config.yaml
n_layer: 9
n_head: 4
n_kv_head: 4
head_dim: 32
vocab_size: 1148
norm: "layernorm"
bias: "qkv"
init_std_o: 0.0104
init_std_up: 0.0442
lr: 0.00171
beta1: 0.95
beta2: 0.99
lr_head: 0.00597
final_lr_fraction: 0.1
Each number is 50 + 15 x the weight over its row's rms, rounded and kept within 0 to 99. Layers, rows and columns count from 0. The size before them is the row's rms in percent of the matrix's.

# up: layer 3 MLP up, 512x128, rms 0.0971, rows 487-511, columns 96-127
# down: layer 3 MLP down (transposed), 512x128, rms 0.0816, rows 487-511, columns 96-127
up487 090:51 03 55 22 29 43 19 40 38 69 62 60 56 47 18 46 44 48 40 35 74 63 59 70 52 28 29 49 26 46 55 40
down487 093:67 73 69 46 69 47 89 55 71 34 43 50 38 57 68 47 71 62 56 49 29 38 76 51 48 61 47 41 61 53 52 61
up488 104:46 48 54 76 55 46 54 50 51 44 46 34 67 22 39 39 54 15 39 65 47 71 45 86 26 23 29 81 56 29 43 48
down488 102:54 45 44 36 55 52 66 54 78 68 66 57 60 47 45 61 36 68 60 51 35 46 38 31 43 66 52 64 66 75 46 64
up489 107:61 57 76 39 40 61 37 41 54 73 59 57 51 54 54 42 55 40 77 52 95 50 22 43 49 40 64 35 51 58 70 76
down489 110:42 61 45 69 23 41 44 56 60 59 80 31 59 22 54 38 34 61 56 17 64 43 58 56 41 50 55 55 60 76 65 27
up490 104:54 53 70 31 06 61 31 57 26 35 58 49 72 47 28 39 99 35 78 48 59 64 40 34 57 36 35 35 44 31 48 56
down490 096:46 77 38 60 60 46 54 62 37 67 74 61 69 68 51 37 61 43 26 43 46 40 58 69 88 33 67 42 62 48 48 77
up491 105:70 40 39 44 37 45 23 48 46 67 69 77 49 53 56 20 56 38 45 53 33 78 61 17 57 59 36 42 54 68 30 56
down491 102:44 62 89 74 64 53 46 50 59 38 41 10 58 54 57 50 54 39 54 69 41 19 63 83 17 48 41 55 55 59 58 58
up492 098:40 21 65 44 42 43 52 45 49 23 76 46 49 11 63 70 49 44 57 58 53 69 72 40 61 25 44 22 51 38 39 56
down492 094:67 76 62 51 64 40 48 65 55 61 35 46 49 44 37 58 31 66 61 48 46 41 40 49 48 52 40 78 24 48 61 59
up493 098:43 33 55 43 33 47 53 45 38 37 34 26 71 42 52 80 59 56 69 73 67 20 34 47 36 28 60 49 61 51 60 31
down493 094:35 70 33 41 51 50 38 63 28 74 51 80 63 53 54 42 36 55 63 74 50 68 67 48 58 52 59 81 57 30 61 64
up494 095:67 37 51 44 56 70 40 46 15 36 33 53 36 50 68 49 49 47 58 43 73 32 38 41 49 12 64 39 28 74 34 40
down494 085:31 46 42 39 52 47 50 29 85 67 72 50 51 44 69 34 53 57 41 51 40 75 62 56 75 82 37 53 40 33 34 79
up495 101:50 36 43 49 47 47 47 45 37 66 27 31 42 43 19 45 44 43 27 34 43 42 59 75 50 51 34 54 37 84 38 27
down495 106:37 62 29 50 63 46 65 32 57 82 47 65 64 59 50 60 63 52 50 26 53 43 70 48 73 47 53 32 42 29 67 52
up496 104:60 31 53 66 41 56 56 46 37 47 42 51 59 27 58 65 39 42 49 75 78 49 04 43 37 36 46 32 52 42 69 41
down496 099:74 32 62 58 31 76 68 37 53 47 60 70 43 39 62 46 51 64 52 41 58 78 58 30 49 35 43 76 50 55 51 39
up497 099:46 34 51 31 65 77 39 40 58 48 31 44 54 56 47 43 60 46 64 24 85 31 16 41 64 67 57 38 42 61 72 27
down497 099:55 59 95 59 79 61 67 56 39 05 59 68 74 75 66 40 38 43 69 54 55 51 32 51 53 51 51 40 32 59 29 60
up498 109:48 35 49 76 44 47 31 38 57 43 61 44 68 33 63 35 24 52 34 58 55 39 64 93 44 57 45 49 27 80 56 49
down498 108:65 48 54 60 41 47 34 35 30 72 39 31 41 55 49 52 31 80 73 70 42 50 45 29 51 44 29 64 32 64 59 45
up499 098:88 58 53 51 65 80 21 28 26 24 53 47 28 27 53 29 37 50 42 66 53 27 39 36 29 44 53 73 57 67 38 65
down499 091:33 77 43 79 65 52 49 61 57 57 35 24 59 38 68 28 26 58 55 59 51 71 39 44 26 78 61 51 38 57 57 65
up500 101:33 45 78 35 23 54 50 61 15 31 54 64 61 51 38 64 75 13 71 45 68 40 69 29 59 49 50 36 20 59 78 56
down500 098:27 60 80 42 47 50 55 57 53 57 28 40 42 59 77 54 23 54 53 50 39 69 44 69 55 40 36 73 68 48 69 48
up501 099:35 60 36 38 62 52 42 51 57 61 36 58 12 54 42 57 59 48 42 32 47 61 63 48 48 64 36 47 33 83 39 42
down501 098:48 44 38 53 27 51 91 30 70 59 47 78 31 43 35 41 56 37 70 42 31 53 47 22 79 30 44 55 53 53 47 64
up502 102:62 32 76 31 36 49 61 63 53 39 36 43 40 44 48 53 75 28 62 64 42 36 25 38 49 63 50 62 43 68 51 37
down502 096:62 70 31 62 61 46 50 46 34 74 54 42 25 59 80 59 56 86 56 34 50 44 86 40 38 70 44 48 81 32 47 37
up503 084:67 52 72 21 27 63 54 58 31 34 42 46 54 58 45 63 45 30 67 64 47 64 46 92 29 43 38 43 48 48 28 26
down503 086:55 37 34 25 37 59 66 44 51 56 41 61 29 51 55 52 61 43 69 43 63 47 53 62 38 58 08 20 47 35 53 45
up504 096:34 38 43 65 65 20 35 54 47 64 74 38 76 06 48 60 46 45 65 58 55 90 44 54 24 44 40 58 28 71 63 23
down504 093:43 36 50 43 52 63 45 48 23 45 59 42 48 52 62 67 53 58 62 23 85 46 26 69 64 54 51 63 26 61 57 40
up505 104:43 38 60 72 45 56 45 54 54 37 53 51 23 38 64 44 77 26 58 89 71 43 86 31 22 49 36 48 37 43 52 70
down505 106:36 45 36 24 39 52 42 66 45 33 76 40 70 62 72 46 41 49 49 29 15 26 16 51 65 41 57 88 47 62 60 63
up506 113:37 28 52 42 40 53 32 61 55 58 46 32 52 40 59 60 61 49 44 48 47 64 29 38 45 63 41 33 31 52 73 41
down506 105:51 47 53 34 29 40 65 58 39 65 46 54 40 44 22 57 59 80 54 48 49 44 58 81 19 64 65 58 37 16 38 48
up507 094:44 21 79 38 37 28 33 44 34 38 59 67 52 57 38 33 65 50 56 64 45 41 65 70 58 46 42 34 69 38 59 35
down507 092:66 71 57 72 74 49 43 51 57 26 55 35 44 53 58 57 63 31 39 54 28 25 48 56 08 65 74 43 70 61 47 56
up508 019:25 44 48 71 52 50 44 65 45 10 23 72 01 76 44 65 59 48 50 44 55 54 59 32 38 54 52 54 35 60 73 41
down508 011:54 72 58 77 36 57 35 42 45 63 53 28 50 48 23 51 60 57 46 52 47 67 44 28 56 44 86 72 57 60 74 68
up509 100:34 49 59 38 59 65 56 17 52 21 50 51 22 57 57 57 43 50 58 43 29 68 80 52 46 57 54 37 30 94 33 45
down509 092:57 36 47 43 58 74 43 64 22 42 58 66 51 41 33 40 48 38 59 59 48 55 49 57 19 41 39 54 50 27 65 90
up510 106:43 20 38 64 58 52 23 44 55 62 59 58 51 32 47 54 72 51 38 68 33 47 57 58 42 44 53 49 46 39 45 54
down510 108:69 37 82 26 60 47 21 74 34 47 37 52 62 43 31 20 64 70 25 29 51 43 61 51 48 26 65 47 60 69 42 49
up511 098:73 51 29 29 24 74 23 39 31 56 35 34 29 34 51 47 43 54 27 40 56 41 40 50 48 42 55 65 46 41 26 61
down511 097:44 52 62 16 54 43 49 38 45 48 61 41 28 30 43 46 61 75 60 72 48 74 55 58 58 79 28 77 32 47 32 38